python train.py --positions="learned+rope" --rope_theta=10000.0 --init_std_qkv=0.0398
Each number is 500 + 50 x the weight over its row's rms, rounded and kept within 0 to 999. Layers, rows and columns count from 0. Numbers have three digits each. The size before them is the row's rms in percent of the matrix's.

# up: layer 9 MLP up, 704x256, rms 0.54, rows 293-327, columns 128-255
# down: layer 9 MLP down (transposed), 704x256, rms 0.401, rows 293-327, columns 128-255
# gate: layer 9 MLP gate, 704x256, rms 0.501, rows 294-328, columns 128-255
up293 099:509406451549449528472599472474422489510546546560487495412575570556563494456507482605501394552428456512482483530579507481416543491523502487513558509491525533538542374572535539468507488429477555472501484492519494583510507479531452489469597553484503495519465549529485446451531443547489475431438466479523534448483545542461432536516562450441451502528443512498440446534430513486505465465504
down293 098:476511459566559483510554665414437478550433479468555489507472492408591505565543445448469542483458435487464437490551481518602504454479483551459418455556521504517554524561442550500520505514509463472417599546547369491543423520409535532503465546475465417470504540622475468456476529468459489532497478549500581557505484444505576461577550392498480549510520504476495552500513481510550472502486
gate294 101:462517522416460566461495400447551458448496525487361443452424537424388517425537392602525560483548486528512538537563475455475559522516543580552526531486446477529538524508490440470485465574512370471433503581609492432475482468462503536458491509543510500500485439462516487426569440474499523395488469535521568536502466461471440431529528453561472543551528438465470526523502506488520611590500
up294 105:530454528499577499519582375444503513447546505555507549482573504567508516508435553501433471504469412561451439430410537522404502510510499432390532535440561517452538601540457440514466526547510460488486578551451495519516535599531546550465432521503520438582520553504471533493503554618459541489508559461450475533473520477483464547488546505554474493423447585511511485423403602472464498548421
down294 102:557554481468556464571569542457482575521515529439499502533442482558566465626465565523509450530419573433510529394577494620518571558493524474554529532488492451565491442539535529345548547537564511515473455443547469499421516492555515515540501495515556565533522563595525472533507470536556495424510416389513484498487542495428512464483559432527521498477455505545550512609478502451382504520480
gate295 106:462452490610483543483559523436476495545480534529440390544509552536510503486532490520561522485519484493567360461597505491510475504439500487366443544552575417480528524493557535597540410429497505498418573551504446544549454535385526476499497546566452524500607460697468488465505592454609456561522460539505459458491530486468571521413435497511428499471472564453479557561468534425482594462417
up295 116:455592441570519500546586553487409524412522447517492471528433368403576498505500505472500415474491535496472361533597521454497548475403502535451501646446440505542431541516471504508528482481568510481542584463447441523553456434514477458486466558518455549524518511481543393437445524488521533445491460464580485456409563462459519486417430547498469552544512435477501577567494470505518490418438
down295 104:482529539545473430517589483535550499509552512488445496481523549549419535481587488529356480449483524506575567389598386507528490565520542556498431484497517434492505550429516582583415405536477500525449478447519383546495592479497519451589508526518496567521505575556460503499452613517477454549517408542603463437476479461466530485568509566416486460486546567507566536544498560527580480497516
gate296 093:543439440544545411431523420545498426545494399475457524401461521481463497443427453496546534572541466469414522516551508502490472466505545535484509500529551592488450571505390358536447545441425452537554514577477487481504455433551544533456454424494490465482491446465494518534530563491451515499463507589475471561489489459434568534466533478459563497491590446521468459518492530526479481507511
up296 094:477425385560549513444488542453524403549526624546495539455479579459447466521489510470428545491623484458507503512505509468500470484539556497549484457524556454502538513471517536542427452432570442462512378412520583531592505500538521496490444375508461446506541474507470510506556459489537470451496503499532527436484497463558521453529535482595386504525484519435521563447509567573602427474491
down296 094:557490459492497514406507460445513425467499423412498477482461454506515518489533546473506466539563600430481563553516582474521528486503475573504454543413494513433526500499593525521520497528526449447530582497538442464593481420518475470544539447530480508513510439459509527484580394503581514507484529453422488523506449470511500410498462530613470566555531454518533462449538488455395528503508
gate297 092:464406502537545432526513517441510544549447474538525487483495449532484494424440597514477521486512484504512500472532596436543542461491486441480452472496497561556489464554581503519552418387497522553431451617505516471449380411409474480498518494462498505592454575399504395579573461461529564481530544520518613498527483472522500494466489500480449601471538496460541522425539460511509443425497
up297 097:535526553566529564387632563459470573600499431607529598520492500562502568487475443436521504569544489494508485512468459464533532472529523558435520429518436563438462465507527559511510455494467475510439507511519518439476467481420591426579545511485579542460443614357481507500475504498511553408556492565482502587490511540553436455498540583513513404480509455499509483518524471466450528438502
down297 092:612412540454509473485434465487493493484492582444534565462390469477479518534460467570524488519468538425521536454469496407471512522445504497564582599528524453426532549416492498437469522439508498459560546486485560523475491570497485637501526464531446524565522375467530472488491471432417537538463537430529560407505450390531623533536423467519414557447461455451534455466496549473505428483517
gate298 103:439569563414574518465464518547524481445496496514595431549478426545477478517592497464490424517381535542507528478560512514565448450510534564508545437533441446493445532463506460633551505522516486579456504448495399532538530426553411481465561470539504488553515455537483539569573514534438431529566553466461564461479509493524467612513483506595494514490459534530544486527475523492397569454606
up298 103:483508446505413376468454516545508468482582560545426476453412589475509425440560487511530535626531424444568445575494475461423575563431498495511447458496561547467506520547471500498406512549424457557523522553434575407527417453573495487485476538389486498455510564509424515443450456471442492466534538500517523473493461468513493515438483519464562427506431530592543546565449472465552524519424
down298 099:472478441560482489465568590508488596475452543479547485522520529510546448494500535508446487539497486549495455487485433540521557483515543509454451428509543471507479406533530577423511573506386551591495411664518389491526391527519415469415477527477537406443516540506521462425519500416497539562453464489482488596477476496480500504402500411543516658490419574483482545406527459448531462417562
gate299 107:485477438441580502439487466523520460461351492519463524508438541445495611476426391516532514481550531570445510422438483509469549401515480512508475459564521546516497456457487508565529509531490498433491481479527435552551446577602467477529470529464393532411443495449501487472615481520476494556549548438521398519542443498461491484455512427456504532568494388494448581457464514537413506568415
up299 107:417521498435558481466551487487577440452537503504501544491530551555490526488535449556396514463613501490505492412478489488583485517476496423530484459534492490482461586519510541528561489453518480549374468470546519514515536514537446493584477531467519408446537406476530442500483572502475438550507456506435466609487505441496510507550487517490556528509497468462587562473506496517467509558421
down299 102:439565536548486489393544547493625423478558452509483492419522527382492461557435516511555486477650520520512584524523544506610571500508505527521485586466509429486496469459447529507469486430434479515487604514515551559387484537520534444549527480450531424510487453532479446424459457526616499520552491463468538487442552422474412478399522482555556512521445529458523514445518489452518401525520
gate300 100:545443442460433475470560466463497577415444574531439403527400466468493451586590576429553537479496528511457504488487513557497407482504471505501531540487588480464524499474529425494457507471531546440476429582489440440440604480564466496555516490532502378582436513497499463509446462569397526476597522537444525534433511434520506477421390530420432509488503567456489505500591512504515484496465
up300 100:439423495557492490518583492559534584429431508523443575494588539534440468569517511607500497428551502410522535453485531486473444609523477435449572478497459531425483519467489434505538583450435490405449470548522463420416430439502623594421371529525538535528471508490531438479531503471477587452614543587446525469548491499462474541432447494485528453549516456512479530515614548442556392541493
down300 101:499515514402559438530494415493561429510474489538544554543485518556538519552472474528508494431446641512629486445426448501549519489488446563381535483551395534491477568545490472461554553444528478474427496402563548502494439501466518591418537516587499476524472463454538407525534538555439523562482447500470473495509413481429522476446512522456487458463475461529498478434539526405546454450450
gate301 095:476506514466476490506474482530485466495529521564419544466468491488568605490539459590487477492606417502412465493473472519489531533503425414460567469514485530553480515434569476519549484450464451457504418428516441623523494490565611481525533564449555492428513610341529506461553390475501440579491515494566537490507414489558478523529588524521623557540566533508573457480513517576445492466451
up301 096:544540547599558487442445487478469490504554470542378550534463497483494550399492448542449486388528485475448530528454447550470507485511494466537532502494436603512619451476472504439443548409540497497533441509485453559394520431497508534487452526505520516466517605418496492508550553471447489558612428427487515592525396445534536497488449440448560649604471548490492366509440454431423466512427
down301 092:413556619447500461457482491502500509543518575418555556475477482500440523554548434499535416508440432558472537326472394433526503497531528464595443469477478516499455569500471495524477579488442501513465495391438456514469571440451531485451585450493523530448527539587497565449526520638476486495487625559551570519495563425470404533470570486596505505458546446528502581487541519405597402475493
gate302 094:466465593487514498426477524445504508558536500557514540538506487517571485402531511470504493399539545500497508571466485393606464499489538469511590485504499517632446592469476552485506486461569511501491427422546501507538424562532532463555520466495615487491495495559593452412428539591431487559532503514487530503423484491555437444461451531454538539533526579477483496557494511472493555534597
up302 101:625458491526478578425460507595512451418512564518556504461508364463461529475533509490427497420544413452535511513419462462507587587445490513496573568474533454484437457441495559465413386516571453485414445449552423479523490463459474451503540515517512519576503494478547553458506444513525473551483613491487592398461469419549460510510589448451462474422479454534458621491531551518550400440587
down302 099:465560554472410484458452478438552547461492543517456546457436537541460508503490531459429513522488456528520567406564518507464579510520494576564642567482525464507474483437506427534466495458514596450521520468465388554550463462459555461483567551462447442548487409489463588421554509438515496573511425478432472461452554501476578533467452438485439448503512421485426496462535536483566500517507
gate303 110:550529453494471481509444503462532504429404429474487533505440458566472598453558512452536520525500584529484499455473529555493512477513424492490477537498477487510448400527526474558494495478439481524515613489538476529438585557415487506564524490450524423506524526566534517381530436443556532532518525478499416563496413532530443532581400519497605498497488535484518457436493447518593524475506
up303 104:429539549437487488452431446496449520425488429479452436496454524589545464605609487470486555487382470482575477570510452513585518483616507517488389513509637475476568486505506548467495446542453504409441484529536503439486523386466522466583546495471543551461517425513510450537587516527477439508514407481417451500575531498471535431510507451544533524428537536495520503467433523455562574467543
down303 099:517500475509587497515456565472550528524480292533437543473497501515487521504513509526468557523458483500487549532539468494543527416483499543517411577482506526630506506553590514517476569460489541473462579613434602429494500434496501445531449493575525501581518472528566402422525484453467444538537560550492370493437421515382509548454507516504447508446474488460515475457508491440498471482547
gate304 103:522477458505536557466478459452577410372528466411468526537542518435538491455517382523543592430465580474534453518530522489574546423488553462416571538438531465507454491545501422484531508476477493534467498478476512409440496546455507555510399483578469466488551519479515571505424564518498545555485576470555511564533425478544544528646386480490481558525532459464402444430421488442475387499529
up304 106:468440498522470478467537453465427537400486440522533507414521488477520574428472525518520513468577535389509472493401472505610529455415556510497550451427604595423515500508419501523442586492439519582517598465453462560481532551468434472479460524456474500475524569540484541580521482501506577499412411470552547554462505501427500531433494517489484467522569348450499568427562445486454486526510
down304 106:507501492549442492492494477376443449464556479383487441533500533509509563551509465567484466446513488511494461479398537488573482537527466443545564518505391502466439491542515519530502571549443467541528528600553437512451476594443463450567466543539501550524587538503513475470482534489521547478466497493556461571526472561531584563498474442443493451485585477455456533367445482459524430575543
gate305 106:479546435473526430496550434464545481449467472515481471362514502466555521477501614521553494494573488434475495537513492500497517448427573539618542497489460590536539514537595470535481529500514517469518471484503496518503509447419549578541468462485419491528532527461519478487558485468562435529456406483396604449504499461489538569424480492535542525536503529592576530540541514494536460514478
up305 104:530425467525493414532495514513421544484472529513501530468600607571513434516394501489409623475579337473481474479536507465521520491503448582457502544515467564539511560505438519526388531535456514490513505528509566571385518478492524489482460518466486513519532466489460548559541577585465525549492546456542549503538558487418454599511512470554545497481490578451460549522526493530394427454514
down305 107:542453534533502525645444566515531616490506460442515569526441528497532502448470464548528567490478483453460594584488425411428595546518489491532515536504431444457449454565422459510570429483500431476525419443517557523506529486516483605538456467528435388473500382560444436487579508515528506579458509557515472515566453426633406424457536527483538461507465539504500482591467496432485458490537
gate306 103:535434460573477490525527569446549495469467510474509552501513466593395513509509452515469579474520472519532436336499494498572584515535532457555539519423512577458512528544469508508475541499527433428511556534482471453557439551517633516536504621432543503550528532494540531460565436533521565493563461466491427443497590413483541448523542486458509440492535529460548550621469548549537585511488
up306 101:512591511446495481517609488498512569477471554567571529480495446429445513514584519580547517575543442562498510516469418483476490494524515446587548511444535471521476625593445487580500537463440517453514447489487513469516414526503552436550465530513462525444562504395468509425502437430468485478537474429559521431531467545558442486508454508427471494531474524429503549496460554553444554600502
down306 098:516504496503497509528533423510490445544610522500517538490466365500482416508555487509609510476516513566510512439527523475509421520483432562545544543476532472456498503451549549483516541446494547457576438597493556553592437456543477481513392484493471509483410503521527581516490395503471518496580504478426453544427538477555443531353517446455452535500453484465599541535575456481420469480433
gate307 093:555616467480477449470585492513429482498540565491464512405490508582518554541452466475564493525485580570538514471450477541507579425506495541474609541511507476462471511471524488536553545503459535468510451486496492539486473631426494439506414524561611391571551485487430449538561516509419493516557517446452486546538527614458496494522458453478505432572464496524530506539436600457494564577526
up307 092:448628451597523441452561564460484540490512629553587424492542518493453509443441540487565497514512565453511557450503566535509548537507511507450570484527521575555544591488621569444448624522506535438553503531442483456501524493491500509498453507443568493559448579490378599475545535524422515475530525539600464434580432516483569518523552586497429444497496524440444533441535407447530497620428
down307 095:517455437494525404445404507494491484599510587513459432485423531491517500478506513461585508495490530454565489516514488488529532480548531502626523425520543550529529571433422439444549537415508518500558493485497545475493514562478488493494470496487490574420521500592444433531613445493492582484526553487479576596544477404494536607518501499431560466473429554478478536549497522488500492484472
gate308 099:506460506453485500560564474492505481447522524584415485377471511544567505533554525599472553509529472560532538503522446475544458477427428557478543567431585523536608405471535486512470522524565595528513513577439489496461396621493606538515495565481490403442570526560486532461512596580525449500470480531615500416608457523563550506468544496509574534492489438540488531462535578447485534489530
up308 098:469488530489416485520545595472598525526493462495552526457477552501462487461560505599541505569443504490543501477451415462475496509562484449465531475525513562529400543444502475450560451506444558528479500403484480471536543514530510437623467479419480509543456568507490496568536496474494569445502528383468459475487528545469479523445487527551525484579470516474424549527458491547498478488568
down308 102:533534578545499542609507576515521475493474569542580497511482497547466513445471461406520533465548443535605437473531506502521551532500482517440513449503475394542475548453507528416465467457444501435489594531385442492465466537550519550556523464496437515508466484498363537526506472504493500431516459489501561486449521495514438436495622418464567416441494477610514600575526529466465633406522
gate309 099:528580461465576568453485536566439534555523478545453542530528508522583503458543440527510494528476514476485500577567614570398551476496469504522483540467521467498489644428559505473448478479435488489432500439596459465562502531468502531484476495551468559582476563402524464546494462474509494535553437522476541594513529527527442509431483398476487484473554493505498531427523348538470436416422
up309 102:539422515583414507489476531427532504488525528486463511481551526452472484492462547380442523527468452458483458478512504425467513549588590519534479449496590473455526536519467551536585454506468413508493505483491469474537471459515526533488495439485480427388510504453624426477565441435485519534538524477502430544457456486504542506554466523471506454469479436525500560516431482510559446537614
down309 106:459567518541566500550478480518548507457471515391507530512565566458484512483460588437505500626368480439514499507507420441486517546500507497503515521484416508525388555412499480401567547531514499493495409476525521473503565428446550464572440537549450400416499489520504500413481504520477521482391407515483417454527540466415544476474503398499562446586537594408457452497541544512548508481438
gate310 107:525420482539430560658440460502519488525505457537477470565508420524561523467531632526475494411476558456510532478492481505509548484488473523405507497405585436527487514436502370412408521594445468579515564481480449405499459505547412515529490536454477557523519544450459527544491505506511499508441442537470553490604501525470478428480466605434481482407499571560537511539518574479502517400508
up310 104:571518484390449476521506518461553537406464431536506519498520472562486462536537528530590518404492493486492456591520490526514526495493526431530455501469492541583433434508433585492507480484550542556552460526548568541514430553437565495470428540522505556469466461522614473461483468488455504405540487475533451478510466519484560582520421499510574525484476557431518539497487544420521402464520
down310 105:481375399531507498539565467474550506554459471502568394559442363595568474536461464514445422554506553468549603476497461531439499441563503578462550486504509454534521436447509476519535522589422396476551507388447483420356525491544584455561459446488457481543488543533450480487580535486431470509439493617440540511619510495439486495465501507460422521477499530561533528454534515465500515542515
gate311 102:573484515563451501448490472516470497573401472480526641359429489567524536509485564430475461455477554425524465530542476453616487483450504471453532571465492516481549445505474525486553517485502482502387523531443524483439477474473573463484423560437515471384577516454480479600552524392548530420536499537504579492436422426472491468558472483483566517500536418526539577506448502485560523488465
up311 102:461507498564499499496511503496550511504465506443521462551563499495479475517452492403470477473535516449426508433544476500506483576527484456509460462503660414486588481508457482462466579513577537533475471515556560436462497527570510530466413561388562529568488474488481590479518549474565413453489550470452514526459524525529545407421471570496539697499488501553480501506476531550473527467464
down311 097:488506510439448452621516505481455511515558452500503531513517444452502503565525520515565450554493549550539428424487440493437467538554521495524503478444457508583541392457418533542531426565388434544526472472465437481421570531526590526501512576455481531582483438473450502474528452541505518504486484432565445492607436497468483565464516532514547474463491423527462515409557422445451458579503
gate312 099:469442528541567545439525542414531418501531488416545468456532557453521536491597542575450415461545508528472525488473519507401484462561383520467533507637558569617545476462536493533457461549510503609465517499561547509475494487485478536519515630595506521512441520433550565445570423459534479464527495500500496480503459491472475477477556513473482504578575529453564474473489482400442467457483
up312 095:559458486477587464410562482470536437520567524529514489569517478411422540506629454475487466522436418518534491570497489511450465447495481528493537486502527452475534482515524488475438381562467554520487497424492447409454514566480416472489473425489477583448496523452448582550546420438520515481579609520496506502458508474556510466512609480470559435462507471477510494446512524497415501526506
down312 098:512453515460548520480469499569505581562453512510433546478446559482510414543508426550514494504499504494484414456465512509525532527487512483575506497515534493387428448543493600492620493468514437442560536534525495474459486490476486472541459434515565535473529504442481515623472515529477603517564549443542473524414514509525538442497441532477548479348434432502469489561408486622523482472612
gate313 099:472444532539470496451413573587543468437579506607475479447422497507559541509494509500532549568461541559418471491524520634480499474496486395600500590524532453587543543439488524571604515468592521431505561505474454520603447613483490604441567472459483471575481588491477457427479487393487501490501489489509476483484528510566570471543551428499412516489567517504512452479490534592604551549429
up313 097:589546447501524542485452449413473444462481499532469530507519454456515440525474468546521496560438380493528411496526498478476616462444601534593496536455539470509474469534527536363469399463462511546520524536516543410536426504488507460556474453536533417513598515596480490587617531544501492457492507534435397596506517524476492486525508537523484497519442491443511511421503439515449466441494
down313 099:393493539479568485553471519543508525514513435524405563488470492551398444499540572479505504472564529469558584475577544566514456431562605483593500516542479563508531493517476426450453486581485565489494443532494532432493554490468523558664461478492469550626605548390518467549620471542499560491517520454496451551509553383443566504491494451541445505519523545415538529515462537494439511495493
gate314 101:520522573533484449416523445479490465518478497475566546502528535561471500486557475508505459467461522597499442501399495462368504567460427536455438488461588410442538469417556395440559392631549551476427527514484404529555506415432452527438447524473414520551491519515627530533520564405623540574491428596471543405444470499528542448547497478466468431545576545478540509499437511572442559523499
up314 101:482493393491574381456503540565540458477502515452465515474484607509525474431346434479526494566542526544460524458483574514471463551490497481489527497444385443553447430428450425501535493525544461493496524574424529484481541470439479490550523440538576523547488529480478474586438526429449447658416542556547579516557500466466490430467530492528487514466492512518383469373469412519427535544513
down314 100:508485501517545396509533471415481534485507456516556457523452471455407506578565593515491546455511489484451517496520434485519498432479480541461423494522527482527510571526479463550505442540509495470476482541503459438485507435536481455474422519521433511393589532484497541465440413629547452560538438443506458514444452494561451478570402550396471474588464478459541594546499543480431495466546
gate315 092:528455564503524524396513456470428459452563524557480469487475544464487573599411544507502565441550444455464471516508522580561495484554421478430473433523457559509472476444494558531386512472386540526375528583517498456505376571538535438524448556540532508516459493492518540418473401428481489460610513541487458484484509577437598531552365530501532500455434500461454506415605614552551469526404
up315 091:539541540512453520510633545442441556366531447444462488560459512439525512539499470495449473505606498507538443595506512539506485474476425498435559453474569421496524484568531451610459569523516537518501458547539387435536478557497503508474507548515525434568471417509457547488529530491414471421543448565486451592492412552482549507525366487515457490458523399426524383458538590464478485506433
down315 094:553433503488442479432489617443565505545455537539495479531538388422474460505556502548587551581476519536457461365448355523518468513516599546501560501476559521419452605475517451497510493471518425514524439490533472527533580515529443512505549533602577469505539478534538517516493564522487561504390497477491484505450496391545427400405588488477452571395456487474528551531557563452557473505532
gate316 102:513423513454493520479517504574458551479478496519492421421574489476429555489497494474554562499557494482515476522492573395668430528452495493505434550556395498463485486531424539465412528446440450468484463579474426515495495437463543421554538455523470435471550484556392608467455490371453573573521415402464475564502569531491497500480515445479435511529465555472523432483503442526429528559477
up316 107:520484439567459560524479570504557491439580414524575485531530503542488505476551383534540454536435448602596463513457446398525489421465534478480560493477529546449574444533561451522451516476480480493518610556511654557529543479465515487601494460545562516486561439553390488408526477464533567391461482489542524471497465475509455562593464331493517502481552511548451520602511552600444457512559
down316 095:499502439534461496488493470398536510534502538451520566600524533647506498586559543581537483525465441527547537459433539511521562563531459493441490493557496502445628502480466548536443423481470508456467517517562457476514560538456473557463461478473518479475588457476499479518437592460459518447508509514416549494528491564570478459539499534486450511614533477547516513570650529479530442470474
gate317 100:394558442409562434460480509496484515497561439517421488477569496524522449420575536535439566578501450468518538484449415472478486500371544523524500579511561511502524524484465474466401418507369571588513475369501451479517509523522521466610466523477491492508543436489527508541508423501585496473533448429514546535497535492553422514430638435540494598573477507505468490442501517482486568499484
up317 097:507495356408556389450470484470455467468473463455452613473487569452511542508538489462486544488534532490514514531435443459543544471446520568444473443457484482514529465512508507430476494477444562541476548444460508522572573457452481458501505526443536532546524449521486432532502413447559465411564527451551454498519543525623421500438457472472524467498485465361491503405503508630531565516427
down317 098:465502468395571435552555534465525429518461556415451478499408489555510518495526530451518585472466523545493583381458454459597504511507480585441433620603446459429475560446558548584549480401478464470541463500522547555408532490495514478472524534553513515550521425603480459506485493454545493497530567507506406534497596621455484428443599548481535510469477537537495548407453488530521471431459
gate318 098:546537510484430463469485482440442458517494590468482452475428470548499503444435548463477470601504600567447485479494482489512486496517522487583493509444446462454607569516435374481498517544444535522420479516535482448397586476543558437527467514518441498476526455430446448459582617502543509523508385557516612546486479472503443431580590527438497487489503546593643518483512404504516507551579
up318 099:556565466495413503440511522495425594487440443469563419527474450491465513511464598506476549481441526521538460507473498527487476607558584494496504535562455475521515515436482614502508458563511505509442428456537443539510526492512503646500502524435506473548411400454516492518508545450504554511564540486485448512473438593538472504495537442525513492539496444540452503412496500590429460493445
down318 094:551528590540551517510503353471519444519442426518506562508535469586497440466545451474418463556405483411490509479602517483469474523596561575446526515528504491482556430434529440446515385516528491469569471468523481470514440471540476489449569543483367521573508451461492432474573494524431460546481471521516479544462491604436540433506460527581451574450472510504537431470405513582487479473513
gate319 098:462624452570356552451465506474612492547389515445491466575503544463516598475523575450482646550421509540506462513479558608500503424534560524525582466473483524448530476571553470496527475551526430435515439492486436445505468503486505470526538539511523401530502437461523521490513546458437403515482455525509504477516506481543455511630413549537471478518456450579478435481584548502545532488476
up319 098:531503509499411393498569552501520454516523522469543499432486533461536528534528556544475590422494549532527518490533542375543482463589452441490422390442521469548490465502582536480481468493509420530549529516502404493488453475521518540636410505570466530502565482473549465546444540462623510484490535583476597563481602507602500500489535567606517505511552473588513410539528477597453445419479
down319 096:411484548490435440408453486456522562460377524450515555575581524444466505593458554509534453563459526469486513488572497460422526490525459534533526503543594546521506502447460506498506507532451538515550452560453539478575501497478576495547463527569564467531396448439487564508522465514489491505508470531608480520453484553584522604513527476514534427470458531547450539576453469522508487510440
gate320 104:496560472466539549482470493430482457559443462476426490487493474490530477435476386448485512515431533512463507568543464587528526494432493471516582505551516471455454661493585520470478510474485424515549500451426529528425536458515525453520418438487428453433528534525522603489430454525470439446563560454504474572502506517523380537510532429522501573529480544418460560365528494548550476419448
up320 104:467473456481495550620451475497418546543461489456448534451482514470432527540580463425531516403523513443452593455587474469481497473433574457466507514522506496568488501536467506416444445488494547527490515438515428461427461478495535487508500469563470524560556474479487526534519592466603508462475428479528502443481497491499420590503376410349547503477550569461423518418512440512515518589520
down320 102:487558439458489397524471434541484507523496472523522453479525533399534537521516506559658548523491483545448420445532430518429537558437428489545584597467518422410491448628473514488523453491569464480494525461467464534545455577482468518538550469534605536511495465523536520520494520588410468537421503578561566604481529397544516481510568533428515430516474477427552502419536512476454531553449
gate321 100:438472561608470404474508507513453575499484482473518581459429470506451472584537534490505531554528505513464529527543478507524376495469501565513479465518407592480477554625418478495517496520498493458542521630584523444527537523563557481486490514483469433518495479545483602477583557510505573450527459494529450469544439459537487569552476533422560403436585553507527412475492567473522486479408
up321 106:515481569510526523417557520474534534443556540482574421473538465500464564593496552473523504489549557487526485351434529541558474451481467485429435479470506478578461501481405553455459523426531531411500514547600554513509494488515515519464536405512451501617532443553513525529457525596418544487458525492432488516491542516422506453485463565514461497517494564482537630498541417480405492562444
down321 102:483426469577504607399472549505509534434499451537566511536417494506478489457509565473529541480500483452480514530594582538500564556468458466398484556532485454472528426439571505580536503518513518373553527413512550493434476692458515575451527472608649515442492512531506384558412511557511479555458487430429495526500419459445440546516492495549541557521483494448550423485522516493458499471501
gate322 102:610414525508536507505410500507535587504542459526364465548442496435417470489464529476528548589506486454517530600475413524488469570525528508600489609478511519573530519516410429554449600569572460546466538499549479530539531479568540445548492476548475480429520532487477511449551454524532545478540461521464608632454537525445469549542495517484506450611478404441465572503414524528497475576435
up322 106:562454495475460507467528455466495453457444518534551524517536622450504539464489579457482511479558466510522486529488476460496409519604448696566544506456469471532450450498506489486416464525508457466494506415384490547617500548494516555506478443454476378460500503410547541472570536515465500497526520566425489540529488574538504438481516519516431568516459531501495527501484458546521529526596
down322 103:426474521537423460488451522364398448574446429512503615498494455467540459514513508549568502548451462457536481571474497479627580501524494479446442514522555418394464539520568507603555590430544505508529568449562438443393588407455443516508387528459479558446576604547423492481513559495532478445522526461471555511505501459528453508483517496503560552432461545445515527523452508493574439508543
gate323 105:484501500477587456513480562620493587465460547453415570479487550506466513513530457456564517495463572408469559495535524499549537510530475439524520563463474587463485439497432520461490523575440440492478494483530476464489588464537480514602505477412540511523409528500465540524418548477520565549456613521555423425541503538519441411546501527436529529494514482535594466548594445504511540573601
up323 097:476481472438509448443436623565537466476527507422522544458410537534395483587492558571568509444495530453555532517420463550494601483553475488569478472526481495505533496443416446506555516413441497639440442479567517430541548435477495490484389504587487599507554504504545492585564557459617545550566441515534482434617536473494565543556462474512484508450518523489406558543438607446514486484556
down323 094:483495531523488522468530482596561580478472446578462478469515422482527522397546481506541480413418441499485599566502465476475493380508555488383506480516505468557521478473576476529557562582496478425572435412537521456495502519464470504527505512573492504542521461498531454532505509617484478458460566343508474452496511573478509486537447462546465511514426466600548499542452613438518498474431
gate324 099:436413527436446531477525530469564482576466500417478594532495580611476498562554508442502448593537509490537477572495476468546550465418486473410519467476554477496530517510512465552501417553418473553493523416492506511445493460522558436484550467532631526510559447581577429513518452492585512530509477516531559540490498454580462497525514513501457497479441478516409495407550453498534509495449
up324 102:535602573587408495546527582549481558536475526442507537510466535475510511461504453459479444532492469436430376451516517472466437537466548523446524528478553439409459549564408490530475455513486557598507532546493500460540420547440534594427550409534568545515486528474507459407565565596467421548542486558484523424513514515403465493484520495527472438515512557448507449399538460498478497415522
down324 095:467529466459445500555440501523419443510478560486469513468480479520388471453500534494475493523513548513538543638518459561502481509426449506527480466482495576520409477472516451449473538409580475515470446570504497431489574531544525422455540600443441526539506550501488511572434488461413510503567465434517516555588529554462542535494549456542540394531480498436514510578546451470571475485518
gate325 096:561487482481541525461496594512496589566629440498362558477545461471486504459548526539507549502472502483462495529498430489513454468524514499474442533539479541506451505493359447532471511483469470466444496458529555445482492413519511416565454560413522557499501520484476585507483411454557519598475451512482481550440479486415433425530576526495448546494525541482484516444595476548370520590408
up325 098:478518453483438519445456558482417463519469467471507467434471518609503470397548579532588493414417425492493539460505567450422529463497528521562540537474426452541502566466508531507445493617436477523416479592530454556433449385432588531450554395532425533665462490486544506478529489528519517532519475543576571454493494494497476570545587647579521541427578531484439605486460522467410474492601
down325 102:617476439467486548491446520488487448519479443387470475475505458528569540563443499572504531511458470512579510560436484384418501486483469486612488417484513502457445588484552482582524617598517529484364425481521492519497421538537419497506442411576510494586524535502439442477576558493479487451544557510557578474445568509635533554527504403444473482494477514461495582561520506479481475477546
gate326 104:597502489546459537511466519515464504566385548521482499534429478507471516454487492523578561449454598489369496450595498462489500452476561513540568521465504471488469549473433491502490563458397470410579490565462562438500531501473554441546454496526545547595448525468417507510476550490485559450508535499540503456464505515474507409502491578484526462518640574559532555436551420486457479466490
up326 102:552519536570558569540563417491463566522525564526501466578487473621484475448516560507461535472465499505533509441431534414438521424512484542435603528630527498454421544549517513445585484579458433557520448494605508444437451518552553463484470468480541485481470519562494457458412478457557579540342556483489566559493462500551443474563532553449380542472446421498420514502519432471503540426534
down326 096:494543477421554544453544441482523479464500396509548448526520517514521513575520504621548469435463513448529525549561477482506421520516479480516495559554491442483484359503517444493501526475528516521476427473505502574493454542552407514478511513530467480486612468469450529486437501517591458523510633507576486439454388489391494479465484479408532441505523434457390424411412453555384492597496
gate327 101:449447444495536484496515504548525501483499521512503500488483459494428554565417519421501497527423496485398551474497513456587503454542487472400419507452524582496512548401510538508483532477479626467500520571604504437497446460554490506487463431444609473577542479422534455531544481633582576520512476530502471439510455487461403519451547515549427511494509501547505450426507480513485418555537
up327 095:442587494483521486485428508507553505482462432547545463425490524514438488510494581463585579490501498481477563520509479556517525473495477563421489481515538607538455576505523483570521476411568526495476562576554548458502504405536457448442543519500508516546476555478432399536509535585584536515560514518485547489502448409516486477567489569458547478402498585514556418438521530650485488539557
down327 103:480518482527463453532407536538552529505471525485445514433534496486502541578435568540546440533390526493486545506461446471454558479528528466536441491479516460445469523587501518519507613504477607528500457533579516608447490519577476418544530505539523498482510521440488500451439416531515486571579460574581458534535431488498592509481514522589391475475504436498447563464441519532542514470543
gate328 097:566564525437602539508492486480526505424463549570585537526517477458405520514505429501515569511479463530519480535537610495559463525481491594551515428449522460509433563497564471569577501551450507510527544565570485458480547505496610528507494465530452423468505438377525544562467569442371486549520394455509517546492531549560526554600553441545456539571463469552541522513542473546479521534553